Weights of a small transformer language model.
Training: 156M tokens, 4773 steps.
Each number is 500 + 50 x the weight over the matrix's rms, rounded and kept within 0 to 999. Layers, rows and columns count from 0. Numbers have three digits each.

# up: layer 2 MLP up, 384x96, rms 0.316, rows 43-111, columns 0-95
# down: layer 2 MLP down (transposed), 384x96, rms 0.306, rows 43-111, columns 0-95
up43:473495424489539555567501446507405471493509603492537511466520515496474488476477545495421461451473536487497478605553486592401477515510490562546478469487513516464517520483525541452467504439450505503469470571538536556536563592501428537574582456496438396412497415539599562467445547461553475520
down43:499489517548551427506495533430524491556518421549450548487501487475567550443551505482471492499564526580528522427454528489595469476505471407425613535496578524558513441484530477487514514509490478536462513456497503430474468475459548486443482538501530456471512559512486453605535471472523513525
up44:423476564465608439516452425506585437549476501553490480540450511474568495501488407498559532563434615537515430520463417531521426420482561444464458506534441421405390515531522511553461495429595519489458556590512550527516508551535478545564457462489585542475626523486564402536460581483546498513
down44:371543557543428458555505539534579511448570521496478581462504510464502371480535557434581466427457449567491483456413457439551607521455535490485434519482475423493519500549368532485443480471533522366561545524448578525494610565578488493567427487506488512479582501394493543387526442552424483546
up45:459478482418506491440559525482634481483494475433454535439530520454445470459532569421488592572519425427538506510509470487448547458463451442484537488443582498425575437501460493468476459486550543443549432430498532501470470474554473536468542636505574485539483510532386469570525483459522506482
down45:439538553542564483511435495558453475488559368588531445553500469547505547476575453513422542546560522531475409466510463474464478577465484518504560495488395519560455526442538423535587595370561476460536496440498491509603538490548506527503536482364489479492471411512515553501416464490505535506
up46:406427565422483500479473536422502513505477485494503529516493497473499478491412511554511514452532521493500508633522618451521562489512491482480547475541559457519503541516518500457567440525543446450393476550462513480556599450606548457509475561468481448534461524521521460442438537457524472484
down46:561484450521522512481542585589534616439527492461608502538555519544438538462505457512456498462510525511496548548406476559431561446471512527519465522405464601489544485483479477512500435426522468541519497475561493516570548496501581476490490554518457515469516513474454499547476497482456517479
up47:534483475518547473538570544381489470466475408514531516508411600560458470466548498491428522592516438441480551484496462411475516562423543506662512579550489513529449562518505560540510501442574512478487493435550532559472505495511521490433557495470485455517570521503553539603525421507543426457
down47:525519439549575492537520434387545489647458454530505490439525448488538482555537484511531465535416520567518461513461447470465535473527398461507422651509549462449395479591522459491509452449455444524479467496499466551422422464489468514468534486506511565530499493455475450585533538594557490500
up48:429536483494598403523458580448559556540489461561575415525548584472493379535501483512452579563526539575512514583579505458455536470598559494559511419568519520481446516580477559392485539485460467466522480624539548480468534455390500541545455554473490473552611541470502628511474506533468514484
down48:626499549549519436506545514533435449488517525529340500513501473561565527454407445499461446518458428557465482428499365523565468440536512498548549372552466528518501494465434397588422618423507570537548501535416562514455498518501558554443505525429510388397511386487500585410461470492484443459
up49:491472493523518496517487487512522518498465512509522486503475498478512498485514483495496521497516467501498510506500500519493506496485506505531527500487491482509487484507496493499477490509504513527516500517502494502519496494527493491514472498496500492489512496522501468499503495496502504503
down49:508512483516531454481476524491509492502499502512523518506512517468502477513494508524515490513505528486487486506553509503502511483495479518515499506522496517493533474481501521496514513515509502499502454507474526511499517489474505535482485511524479522489538491501507523512504501495479518521
up50:522495537527473548520409393563556536520495472571392485497497523441509493563532526449506495520515503531564441557463490571544492470565380514579501485432463494403442473543546548446452511453607537521536441485436531492493483396508517426512544401458509458558546547481542564496458532455610486619
down50:471595519620543454432459491576475506475547467451620495577462508532558474415507500462441454407548467499521533537468546559486454507520406419549523488568524534492426507511512443424561505512611502486400533560463526569413477392483560498480487382513559569492515452486633498424538439546525410497
up51:495457503471476537476465471456594507520416523395443436476486538512566431472556499514520492497535598444594507503499541453458447486533494554511428534608472534368499466387481461530549514519535548506502501468562416577523471499502491501512528492402506516510531517569490436443437491542590495449
down51:461511497514508505474521592515535458457473484585424528483462550464474506506493495466555483440426461470537481434522442507468508549462530486502371556525493561500460488470411472521456508551511413529473494579505497494517495455433636492498455460496516471608466551465551541475421514432508432553
up52:473540444523451464521569491540486605449565503547401584489502414489462454566507498491523515468539524445555502495501555514510476542499430455501491552501465353482500453479461511499459515520501497546467580471539467601449523505524440567541496454581490539499518567516572552610557479422547535482
down52:468560528433430581476431426514468532523464499569495445490439568449463442490491512466507496561480457549475466560512500522496511487521529531590442479495608620490474476435490548545510517500492536440505537530477535507557519469552607465455515517480458444427463420487481471523519471532476415591
up53:414485507526603450433461429438490506560523482477454516530509559447492522408400526493495487474511514465575557486537561530559554414476452397527523584476532495462466457552439487520533572523491496479445550463549436514527443537525460458552499573497608446539451515563616483460491483510450538541
down53:554537477473514432497462512489437482473504444554549474539542521496514480555494592495359429414535531520449553600470481468476564489477561475478500446540518505589527530447516543564524513591471502502549521487542475530435517442507494590436507498520462492548496514541571466511427435526559463486
up54:403473462359598562464507477503555447547545519555423570534494516484448489552469465564549466518457508525611509544562466499558466474408480524487521541475555498490460582488454483449527611540526573462524552509467516527464437533456477474431477602597501419478538427525455355522524453449499553481
down54:481569515535570585495506544559446452524526498546401499561449588517452486462519500505476456547516536462507563575412570361478500452554490466461511470442434467567515367559490549476569609449378492506474517507486501454538518524529472471445488490523608509425492485492442501555524503524449522424
up55:456474455540505513504511454492523440557581445561438492391463492523409523560459473616471586519432524481461493603630498569406416409545543488526469529572477447563485503488344516528502568411450461560424506467513385488553475529579497603548491473538585414545431527528544441455462522532587582564
down55:540627532485535589520474551525583394431570451554565462526372478542520512503558483486532520461603580504461493432596424436484503508439601506472547421570454514403512479505507459574414528457507433563566485570540486522496470456537522460380515403521481495434572381521455494558570573598527441444
up56:474535474549533514561511464573469456517434481568426531405482467511474479457487463612532493485483504620538539476509526572515517578513524467519547523449509524443473486476521510420442462583509440576564454533486454411499481490576497528552400495631533488511455494510506451466497479550497474538
down56:514490449596448466546520549458483483543549511512475417500635514498557496545428491446548555467570498433464499638532507530566488498493498477486473477441564480517467458565550588400559543489507456548482585501541466440486400475461454471518462496537504516509509517509483478429502549414546568583
up57:458484544509504501466549544586551477526479450537481439428464582550544473399546500516472539551521408496549443521496450475510483492538561539478544512444573504437579467476518412478534481532629494507447458386416574603426412537439504488570497585506462521523550592502458527517484538455452494499
down57:489547569394568622454489411548482449552518562507580506557429509500494483422466441559485422494513516406476588609589459513474509524518481437468416520594510550410519532460442550597555450405444526537546430538521462460541603558517573580500533457503536515516543502450551495557472497478534396519
up58:518441562476512364584572468521510592467515439608579477496492430526461492443440489413578520473452568471571527528479443513474418557377470491564474601479500444495515569513515556497480479494541446487486407416517447521488484574458410460535544477455469511535400473532452529573497529472559454563
down58:460425484514556484475513472463439533495662410542513540591522483465454491436430430542477549547576511516533491405447443425504417560451474618514479565529562457538579631557558449496601440467642482526461475456520452476526302539523489509465512457477501485536511554631473519540502465481524456471
up59:492465461485529490554522568522556539516503472441510392465389492473563553501503563465506542482473472503467521549482515487414448502513464537410520526481527608571484424502498624484521499447582593434512460507511511629478447480534492479558569441526579536549514599520501513516474478435452522475
down59:514434564539507443567461433465485506465535462466573529487535502532458485520476485577459534573515421492462485498505435445518473459534532439522481407501430465527471504543512382554442465453532504546507470568523493426507555499454475582517456571508494430564477559522513425492482528557535446513
up60:558418447419599448504534542439466518510433436478396452486544446564505513539358516567572561493495534442448433498527513568510583465478546426469518511580497479403514572460425446464488423552559454590470534566532462416514493547614482508507550545571546495543475494437538432537522606497567418444
down60:497534498422593550467528556517540482553495380441540515527504448567498456474486525531541514528593470518462468436480522516446578456574519526518566441513517532492556512530500487499481499448489479536515550562546560471518525596529450522501479448597557467568448487514551409457521591528559421501
up61:456438404459483485493429571580452493491473508569646530533508425373437472650444522469482460458585578601525508555495452493469378536470439486549501479599558497512542643459484435450451446533537524533554460539571534401397403547566470472516469512457441551420473441563516494525467453530543505578
down61:486573486503587389438434536627504560464445515511508533553537462454483475439427525429419516473499591493497539543317503501481449467465374490455562458516474553434592476545550527444484396564547514537574396438581477513380480572467519604442531491471509457542417447482440439468581564542527583581
up62:529483514473496516391530565377535442495484518528482531511486460396489518436564489554471584510440411461518553550457506490562520560546512527440533597572528509518552511510495509461437465518551507515383433400499494574423448601574395456379442468518569484503449410461505506564584541544560480464
down62:566566436438526543493441473492441484598434601465567573425589329576540470562481507495528490509477490542610509440460483468488398508488518568412420517521386524557452603472558492515524538619506357544569413392486480568577499526483525600518510592473384526544502583453465412440529592459496491451
up63:456551506487551601515512442489501385457494514543658478503498526499535547470469547527412469483560488492516458477399438483458482537497456539494543510544497452554456460564455546457444517577539466518443562501475542491547479477576440519570438571567422546497523537549467498486504437416512563501
down63:450447498462463531446501488491505519502556504541510479501506506524402454411524536517457470513502467489541579454447425442359427551499657515538503528443496554550575565513530527551526480467517458478491533538476487467485529453590525653595437525444487503504449574512520575485508514410545488529
up64:549495503482514492477525496531501512482435452436579522492538577468574469474533432539398398484508498474436600525473553483474564441447522595475502544473455533560453444503490483567510382478553563554457461542458558535455605465476503451482515564494413501428629556569449452432519516445478515540
down64:489522452512504521525445571459471599548490473505473484483439490460502514554537564450456525499535500478512440538568493479473427500568520514565411552526433521571490562523537559475485510469479494516458495496503521442566482419503530456531539376504486561512540451478556529486568504501462538462
up65:494511491505563491497496464496402445485567395500386524412445497501483434402485561600440483488383506494554501586533498467420480486489479449538430531505510507519516508554447480515493499510477470526609435431493563582558451507463514577568562602605453497526524481502574466483482469592537481581
down65:517549587457492418461482551530458681458583571467558536535447488452430507551482542405572478610558546542451522486431513445541541516543468536477501422512532582550512492574422492455542483491465490471527545498458542458523473467485557517601491495434613548541479550429493502437529559500503581503
up66:488484545471542497595491479457520472407467475376502530450392622405524595493429498531483505509452516478535498525493451505481489521509387460447530519438543487451661533486579549444582557574448495603477523483531438570542415599517546473461545517409529500513587517474424508528527438541616501478
down66:497487538585483494538522562497442541524496410513458492473467621442524612555532567463462538581506436499472494358533427525551539466426515456513447368406448498472637422465549596509534528599438431518406544463424571566549531408431507538488556445572534452498594427585494411571523518455494574447
up67:497586410563546507523541489465449482464416482572461496476648564519451497463450496478518530461455436552469444545493571524526526524511410516482531505491558456392462493488588483446444443561526513475466537578520575491609503514539495500478554497490480553580590449516464499471471556542511481457
down67:561474467442490548524486574507512431467578486469446521533470576424479528513453439518483506568409512562495416585501544501464467390526434571459424502529458547447482474486472523450509497525421435561502482531623455530578557468572538537479528527468588424557516345512552524460553529475464519564
up68:514425539454486526503444484558532520430464587480497505598583591451535457437455476488470505514436497527530457454453512508538415464461469519533567451553552382560445518506488520509462430593502472535508524502490440446470544539561454451426473472472411561544451527505476490573513405526536427471
down68:571490594476510523548464480568530549567476495463510494499564495498551468500492567497434472528529510572500542447527483553521542503490591519524546416553532416505438449532565494501538455488527420493455517557528534481522540501517551479432458464442457534562551435551460466484525463557527574482
up69:473462417421504582452503441511532500535404491635458465517472498533487614443534519576510525503486547569461411557458555476498462513475484594466579509494601470457441583557571533514545453572471473412513469538520557512542435460404546414542467546430522462491451443482545575590425567531416442479
down69:505627502515532534506508550546497496474428423534485491465413605458520647536538482513500567481495436554510449519455493460445387512516538553451502528501416470595457547457525550415506514580422443567582514522553524508574583527480453544492640463385487472528461550448513582557490540438470510505
up70:489491499487533561499591477499495472487468466482536595503480486450455498470409461503411401419477517454497512571551455420366537615526501523475422439551606495494425527481498476520567462543513432570466520478527556506500607460586485536417409574438510473514568489581575569523493481415576534393
down70:471469459466401431505515447484581524501546478514491489592530503501572515451535544463473584455579399486485458450386483432494487491473442491538538556580536465481488443419473554483501585525511493507469501531495535625444475570488515439539503416467430497382388533469465459547481494539406487523
up71:510493459552522498571518524490468565423422438523423519512561461455540437529502503553517507470488532353552367432597536566604475495542500530545432480516555420462581502487519486421442559552546470514420527445505401534511497421437491478476633506534506427424491564473573553461540549498513527570
down71:496478534461571500626433568453435581455560557589547523479527457507546402559484409568414536489431443506458504453535521498474562453596450499540498447545482491541492542496595364566546527471538438592497529490627575496547525578487432490538480548462380416562484529557521531409461525410505580496
up72:482541508469502556491446480554485460644549482543519429514477506496585452483576554496490562492517381562523478452585449531466440458458502512540488447478493547560453528534524441432490489448512435525512406532527461575424467560518522485533510528449539419499540540469558468498508489536518495526
down72:511477469459445521560484475500485470472477529473495458436413421486540583471503495489503435495442467483471514510598602508527478545467477502510468541479529460527573463471493546515497578448501541540467527462443430546504545455594502585482504495467557468498583521456528526488492494453495453528
up73:464429416466556519526437517481408565383449524513483522528484468539591510541586483414440492475483491495531525546544490454514598483513497578565525472518515576422552563573514496487422441599516496443461477480530481515409498478479503397449477504466510467550395519488469579408583436541483453469
down73:546522462532516443553489481516404534529466472459470498462519500573444514457514474574388470488582558505546505467514521529516469412471450446480505489492430458601494490446470460489437533503428544551528527531456633472458473459483482543462578509517418502508474536539487393538425576431537519535
up74:503427489473470502498409440524578481454473513478470554554484494482525571396543520544546551456521454529589485561551456445526498519511609440541468438584592461520573510511529419565495443532554486513528457477560496461435529476529526538487492469453455494488473542563575444456528499519465553385
down74:528434541549491467532403539518468403473434501364471525488516446497492515547514523496512416432536600515569501454412535543481493562534528425480536394446477481431508442505540513541456510472470490509514503469544464505500577451562480465489439482567541475494477441548531538563473562464503589526
up75:456450504525443489590489453573502410502525494491607442471521489416558474494552469601473517463504477446590556437335392542504556461450542499447520515542473441426515600435450470519550537464595596444575475462403426462502432616549492447530548556476464624443601612502505524505541522448530522522
down75:611501371474405508473492463514437482516568456513471413461444466501478447496535430596536545596504546601517504478528603518446544464425520571514454488549464513523453488583504421545483517520588374504565541484471512434493547495479470505444420465480503468465499511467350451452591507433467604522
up76:524435466548509505602550558519623518418535467572460489565583523491547505567469410372572553547479505540519477552465501558422390459611475403511510475508508502449541458512503388421490464518523525448507496448576470526414584379476522531526648479452435503475521531488462504440433480591425521589
down76:428456643357555533519616505449513510394590531625525487461547435434498458335470430476500511491498401455460524526588448452560500529460431528560476461519443473402446527545531559520402473542571468444521501515476481552510477488609600551567467414547530524458268509646544514423483434609480467404
up77:528520474512477418541505542409508537467431557549568490451497450464498486551492473498493478476545388491409546540479487504439481550497458514529522529461507551477592547463497456512495467538544471528408430467462438550521491583572533468562492588505542486521457478451468504455601549556471497481
down77:477545412519557504521531519536511466458581510441498570495580433554562527458566484515535533562460470482486455485404489430553535545472535425487587522554544411509492421503504469491459465515522496475439437467517574564428446469493551473428504576469552559437525508490504546561449497483465519402
up78:522457440520486491460524396478569497445525582514573502556459454500490460479463506413471583563571558570411428524531489588476499506476468515507499549517450516487448472601457488436486438530496464440415473542408525423600539501504453510514583501439457420465489475516497589601517543593434549412
down78:547448584518451518493495498439373527480538558493485539435601523597405511425409533476566454485540461575464577476555523520465580460548453524524426505463435508405447525504479420528419445547551429513563518527518496503505521520533546577537510460543459486482453484534555598522429419411503492513
up79:483497543452546500504603539480499530550471472538534459503504550478566443556526549641478510536452528475477457519468428433530564437478494526522488585508553482462463533473531475429397439539533512583442549454525546501437473532584453459426472541443564537453474549495482497557607486431570540495
down79:572442570584548447483466452466376528513558547600489521492475592486421554512527475592472497512517423465505487522501579590632491445535470461535460525526431457513456577531497516579535551489528472450413520437429492451452463423560469536459420549456542506550449493497491465542467501434577461616
up80:533484445566433486447396426535550463463481524499495544491482543536513507519503535455510523553556472439512515530529448505531472481445420526479500448419477436462483497523494530537568501484507536547520439475550524474540432479500486379558479613481515511481448485596500562480522567551557556537
down80:514561489523524527494399452544495415500561522537543458424446573509428528577552530524486489562574495571435509419429522523518475560488560527495442495446457467574529497474546574543533521516469550468541531487555612602510510490605491422510459577377501523438442401559470510517497571570546507566
up81:436436505506513477572490459539550521615457416531559501479527433396539538510539481479507562405476488403559485448473522605506519434404419494450452486493476559511557486552433519474425521507508481399503532535485489524429502548528416487450483522446525548460531548471460466504563577460496554488
down81:474565436438491606514459517459530503657481463478566512512571497489535554432511580454490549470530540474488440461562510466498568488451507591553411475511552551500524512462522490481557522467468509508552547517495483513520512472518541435444524437543482439485544532390498547465511526541492600525
up82:525434395470474442568479547487587381503427574457537487524483494554509522408507454395454482543500466430559521522479518587544479597541409477508418382504462454447548434519463538446522510486502435506534448487456366535541530543528577528537538509484466487510501451500504486545457505560439553513
down82:534447518435574447527506567563517450519542476507461577529437471532564548583587451459558460478410520517490529498500451534480501518591474527441486487531478549508507479457593510517503601455424512496517507522466475478485526532559484599469486407472525462517554440527476442538527500385490483536
up83:394470410578587519546485443545564477467505548495578480568498485478507408455437455527417506475529473474518535449551428430505441561537501441401511562442538461492511480491565473530439503504519564550446435479562458585525434517449527457559519394566564438593525457434526478530580451485568480502
down83:498471393512570423549602508496488545469544443475523497518551554493554479422409622481484499518520438528603525531449508491432503405563511551397543505539561534529475468533479487649439536446483508485502417497573528507572456380416479485421480487482509485494540537370454501416566482582550560474
up84:530488558455530529466546396558495491495522360454681410421486538480452499552507471530483494467515412463525431504415572468445511472470530548555422495528505463552442598458501495541516574604516491620448517524454550595414601582401528485486556526407448458487475404534499478396535524494589570405
down84:594473485520470449415441440561547467455502526505398554479506457417511548406554575428465491482546499569577496494462424467530428560464517407433507489568547457522438459498482443464482552578570533475576562513525515380470441435501585485532540489587558509535532411517495508502509417505467495483
up85:494481521515490538492537485545493516511570466437469407577551493475507472543527548456498453382413503405486485495569500548446570535549400468530535493509495570437488535409467460447467477637470450625374479485568512569491527446493472464559470472479541463494525554498376540466547530459502527455
down85:510552470560542531505599489583522445570546550400456480596483508412514545561554461609553552415519442502533514559470533536480553585540505562507634550457416519396449568418528568525465457584454501573429576419545474502508501376497477485451612476560546460511400460613468475511518527491446534486
up86:523428474455491486610531413526496502481467424493472517523584389470606467610481517499522501439568589554493480535533490514512497436573472483487601464477505553547428540608446472565531421460431503435472414609549455518514492375575469509509517475546497516471553541466479439462574547484486536509
down86:492519465340464571438497519466527538574538558600551467487480474440524489508543595483522550532475461452528589426554476517604440481531479477385541536458537479523530503449542524484478533505468570474451501490495466591348459561411497540576513463482531527521472489461570447550509469453376529429
up87:521479495540562424553524505487534477445503513459474472420473434441573609532465472552498578555565438505568523478483419446526401551538447499459435520458443436479469496510427551487467544515554476501522467448469353529550442435458481477441470513543534540547587527572436625595535411498502469479
down87:549481572448518547534461429534448498449452490528451515541492482556468477564446498463528475499447519483383490543496439486590480507524450427534550463447471472498593495472493426438466470468446454534476547491471508395458578484493523584392440532501507490590457492537524472546523523381508517518
up88:518555493501456470493569517518585486521431463517436526518425405486446485451443444527516405501500516466560483554486496497382478448510493460534413520483548456564556497583480470539557501541595505526611475513514533461516425518437512634530504483475617544479427529491567469560476491520548485503
down88:485386537472564477454496547476569488547469491525465465507555432515554509546604501504524640527409485454496519605499417482554511544475514536493445495515502573479578510496504492513523538448457556531410564452507517556439427456536583490448457474389498458544509448441418547542469491508488475504
up89:534548443570583553583449469569483452471547525515502603479523564498460528534490445459509532538457429506530555474484502479512562567522461520545550484449487439557500426526472615498419421485515473464586437530533514400606494443423532456466491473511477474520348513588459539442573467578417438506
down89:594543477523486531484474516456570522473519498452449517480509489505561436494440532460541440479572545507485401510547463568551528525604564454572463545549438495515561553457514481465572539448502437460521476498539483480435579542456460410475499472419436365519581554507498557479512550436450579551
up90:542538539577534549544531484488492457502463510412465604520581498477465580444534503531540592396468430444487494484558557488521528537482499533431567548501485456376522545421540589561513548462500371514542460565481542577459452490509421506503595561512445478518476475534447483520502558415501465475
down90:459546560468469351425532565493490576548419485574463474537525480487468542524525591581585462519432531500521503484526432558383581510481596466435446457577487491480585542493505429532374462542468539569478514517475490447517491441517517478510437470581446536498597526509539444545575431458521457531
up91:549438438512521505525399595508520400403509540487418551516539501498448423462425481574547461543482560502451485484543506449477547513526456497468495457456476520446515557614555512407461544561547471484535550564476519439523428507509492552566503615510548490419566466525494628595507517433478437459
down91:571395522464456480523491461454528471475449499471464532566511450450495562524517564408545530524569548452462425519439523574442459541519539491476444527436458495449560521447542429564486550541548437458510470513441582450455466476481517528599482413522448522532529522526475477420606448438530434434
up92:450420510439571493426527464562508519451464411473522462421530539424504583473397483458439466430571478556604489518462537477488525504609439517555443546564580424547557518507527514545482418462503555519455529446431495527490580468507528433482548502451480541457504491490550573525468510487598604387
down92:527454487502453504476438477605574527489551510514507477539582436396584524492418505548538566474568539440456421533548459563620592487468527440507518579521542608430553508560488515453477490459542516513463475565574432415598567556541532456478465476581553531523453514510542497434571508513402539486
up93:444571488526503479480465437451596514575465496541626496509513519530560458475464526474539515507418427504507626612560506520457445496480541449538460573563485504457488482473555403480480452496534493465452440585539490474551469412459522527610535443513600531449483482480495488375480463459474467519
down93:516516606432529566512454461637526599560454472475515473513476420398552495480520492581476464399524612489454480507515509463456557451515494564465533465466464530493587445614448502539553511529433450475510480523455470513430515613485500584478506475479519481561515484473449493507515500572386471450
up94:511514424599452492512373604500528490508512499481486552548477586473490506535540407411608476443480558513459563441483435548452531530539557448432537541539458447498438507390450487462469440541466443424480526579553442474588523456606475555549484463518540452457455524517592523525543430458515562527
down94:528541466366562618425456482471448546478544497356537455477503539433475495580510471559509546536408589518473502468485585530522472523509549500491439437519397530553582560508424488489549442478539520568637572483515511523383492459479517514512506467466448508537533552532562384504501560640471509506
up95:513496551528451490567568465439458488536448507479552399537521474454597520441462575502542561519479529459487484510527488406556527486509433553455581449514485447489434540569448450590502333516491481466419472592494483525454456508528636412471446483425578573507489534517536452529522563527486507517
down95:476542557599423447523544562486384504449475447520493464605520487445566491444536545471520447469475530461488531492454483407474477525589425561535555582482542485561573523479514402438545505480469490521493500495541544522438461469499588341456483437536463466482523484410538451489520500465490513577
up96:466459469529475536492456452601518595608567534528419425522461509490547530377447561484528520460489487503474547568502411485529560526527408466542423502458561545510467557555621446326518390479474554522525498402491600492463507513547460403525483509441502443553508603563575445470506546550436446564
down96:446477570563468399436620562547552461542521508534501531536519578379462460504552557462416538521438448533477508483432525530479556484539495460486548539568582321530560520560575449585507458521520532363486361404468565536499554465444455443464520460510541513425579420387493483438567444605591527615
up97:609441484514527526524503463523506575575471477501587532496535534558424481553641507553583529460518499544426532550394547547536527537582491552489499468475539449447472465582506495456495479510537450448540416505440476438495536591419440434524473535516413512522412487593428512481511525545534497515
down97:496529469496617514507545538401485451509585497412544513481496478443550497517379602553432526501462512461549517560554562581480551515445487461532508491505508537531502500463525575574529489554488428508470478464471506493523459446514395550542449400528486456481510400482531508558600519473473455462
up98:544480471497472463501467513489447487556533518528464480520495478522441513502503545495491585515502526496498513505486461533486469485483507468507572518556526457515523456547503508510548527523508518445518509504510498475559418466543474456440458455528525488505506506494497482519529479466467529538
down98:537477522499499495561495433505534467450472505531497487479485473505519524522477504523512478557477486517482514498529491471509471455513483463492480519495483483496516537470501494469511517498512535476499480453543484472499495546580462484516439514547474508470584507497473529502464475515521507526
up99:511516525540658456573501490576527490523432492573534473458535531557464520531545468591557536471471493493532437482480591532597552507516483480440546512508496466452411521479434602520445461527519430502514519471524464493575538594521430379479486521453506566427461434468501380492562482468472509499
down99:485487572552517473463425579392457484462372530458502468509523467515484436521547410535528486525452524600408503444522477404568503481456464527443519389460455422539453473501535531490543490515462515527469570605542445431503557473464668435522595552568507472483489490576518530467500580490490503627
up100:579482575497466416558531500545571433542469504491594375564459572558563409569461370599480573508529514484434431522497566506473508370443425520555578558496412462600493493489430493584420478539451483520504408499546538462546534556567434505558502423585442600375545517535449481460434511516541495474
down100:529548460520528508488471465528489544569468580559471568531531594488498554516592534536428462561499525586450531432353516502487466500584531516404501635518599569484503624565444506524377557567442482490432515472473445570415535435498512501396508562533528586513539370512573448455546508511538509447
up101:498440484511497576497430526538502586547486452414519453529405508416506644490470446513537639577478496482520462552474445534413552512532471550429467484464515550513491563564501507501504449549489543504465476464523377465519410648440368454516472475472478553493411535518432522560579549542539492462
down101:466472511474431558460485459472600491587378523516463600594587445572528585563522588511490564386527400467491432541385531479491537551446502561537526458476513568514501500548527546416556525528477487498568472440561467545491469546464617400495607535574481505460472571501540525460428541579473436501
up102:511440554520621434366480488528544529543512429578504423426447549501578460523600513413524481434506499458489561484457502398360566527576499488557443599550526423467467634576505446513520444468461512535530557540508526536455603531514544505446499489428452528510499476541442449511480540443543520515
down102:523445484452434509506486547544422526492512521493483439491616544513591451526531419528529469573568483535436503423496557565544494485505500479479501517532524600530560474548526515440538546497412536469495494468573602480556497487458500405488456524470493536533549553515536443457456513449516590500
up103:454508505456530539504547519536585457471416513508409444510487531520401536528491490485542526430410520518454507528453530456490477526545446507453516508465566412424527410479577492455361583501479493566493522481470501495467522443579615506506497578447512466504506523550479526499570502526501462447
down103:525463462444472581547501461429489579534449575468552456510482526536457576529416513497506528521485448454528513521495543456425531468555402495571505549568508558527575456494423425464514522515537511509506571554528496451553539614501456524420604437490497479551536514524431466444535447508515472494
up104:505559487525468474542454475528530517541492428539538479403497466422537576440448538425552495516475461436507517483499506547557493541491492498524473487535481536440428518523485496458443465460478526576499488473481521491524503537500482405523499472539499497384532478531489491516500566528470541474
down104:477517570490489533492424470535484514538547482538521439509512540503494573450505509373518510525521497535574493493459539464506532521498527530506493517500448567523518476494522522544502471473475568566474543447486546573449480494501580469518542482480478531547498507512529546532421479534552458502
up105:442433485448493469546543512430508488443541550651438423419533522476423587545546411611553535443556548580501487577433513565448445445474581463557440504509420456494606479487433411445442552576569486487493514534503438537472458466540497603578485540575428453483465540508587430544517543502579601461
down105:459487458514478519570511526504450518509662439532475456522547505440393538467611476441514500418466477507522447358525513515512387518537374591508413529499521417523477403553568460412517514533463464522508481517581507449486436537385444482490603597523357507504504389520459418525403414526494427444
up106:529545489538539572466539449486513571575478449411510499501548407407523504487498519484492517476446474508447549537448522518459395472570488414554503533463589517556542463496558442457392474607550498495470524494466478526500520474468459529490514531401508486439531550471501544548478484500565456475
down106:530506495472536502522472426481537510566465551510478511458482513465580514516430444485534568536467537506509545494502448485496529533470510454441513527495489560502511647568486501577407531636469476478628584491499512521539508564507528576454539492515529447501537434451460499516490492503514516467
up107:494494543522427536435502480466534460441485527502599450554436515439550534533415512543554522490469476567498533484470480509423569434556532454558536445547409390513546559570513525432477456522487409585513358432556471421467534512480471543513497508433529582511484516523456521495434550523462425439
down107:590484528561438544407471545448543597507495506587529487571437518549476522504498565500418413538525602499576397570494521494518533464457481508557536483508461589581519552472471556544473538553473492509620464466440472442524413477460518570441465470534494584553401511550421473513470506463445419536
up108:515510494487527465542532527466514517495477502569523504532466464530480430508516534496477500514499527504460484466513486549476441569510558438471493501527528541533496454539519526544515467515490473532492489486480421477518457450498467488522457436496534525505591511503512463512480519462505534542
down108:465452460532496477495454542488507521512451568502545451525502497485489485537531494484503486512531481507503466558556484528561466438482507511486477478556512591482530438503498475443399521513514478529457461533579448461463463504579528421544521459537477479497504480533590503516419495535546476430
up109:550497521453463479542557478496502515401417438510479527451425530443427554538420499446507593573428478469507513495484382476506479512504492425439491513460522438456481561452522455497493431501526502542469549474499551516548496451480454550533534494466487527538567478564471562503547575575500498552
down109:486480445475509445558484485461561520493557481533484422428512477545445505440531483474574433535502512548510507518551471402494542457491575493533547479432572609502618348495467578495516415497438516508493540526475434494494516481500561509458440523452502553557553519486552470560434543440471488525
up110:530531495531537548509416531450517503459516508401432540549483457458520487512444500572474494485399503523472475538516570525438418587586505521480493507581596530556483484495468459487489558476515359463492554495457516521511608538530495519542376461484497495508495456594505494431480574526531515459
down110:560517428511564498471471448497513491509504499451597517483536504509467441445498534469476472554574470516582474468470497461446481458446504477592497577534472473527591488542486546550477529475510490415525437561515463520474503522540454474442547523550518605404501487551508554389546561522515492556
up111:539476499512504434513505559527464421527505481530427490471537556493489533568582461437521522495472506500487501527468519573493498450516505473571519647500476453572477492467513552420456489471460464418464510499446450518500509440509440428579491521498457585544463556499497568441528601508548526553
down111:498472503514416511583499500521532533567497462475564526483465504544515449376529489511438477455560577501476502442618543514454506432440445497522508494627499484489466529555535555496534526495571446580551472653518505564553441567472528570548499541547490476466511492530493449584469441475476481462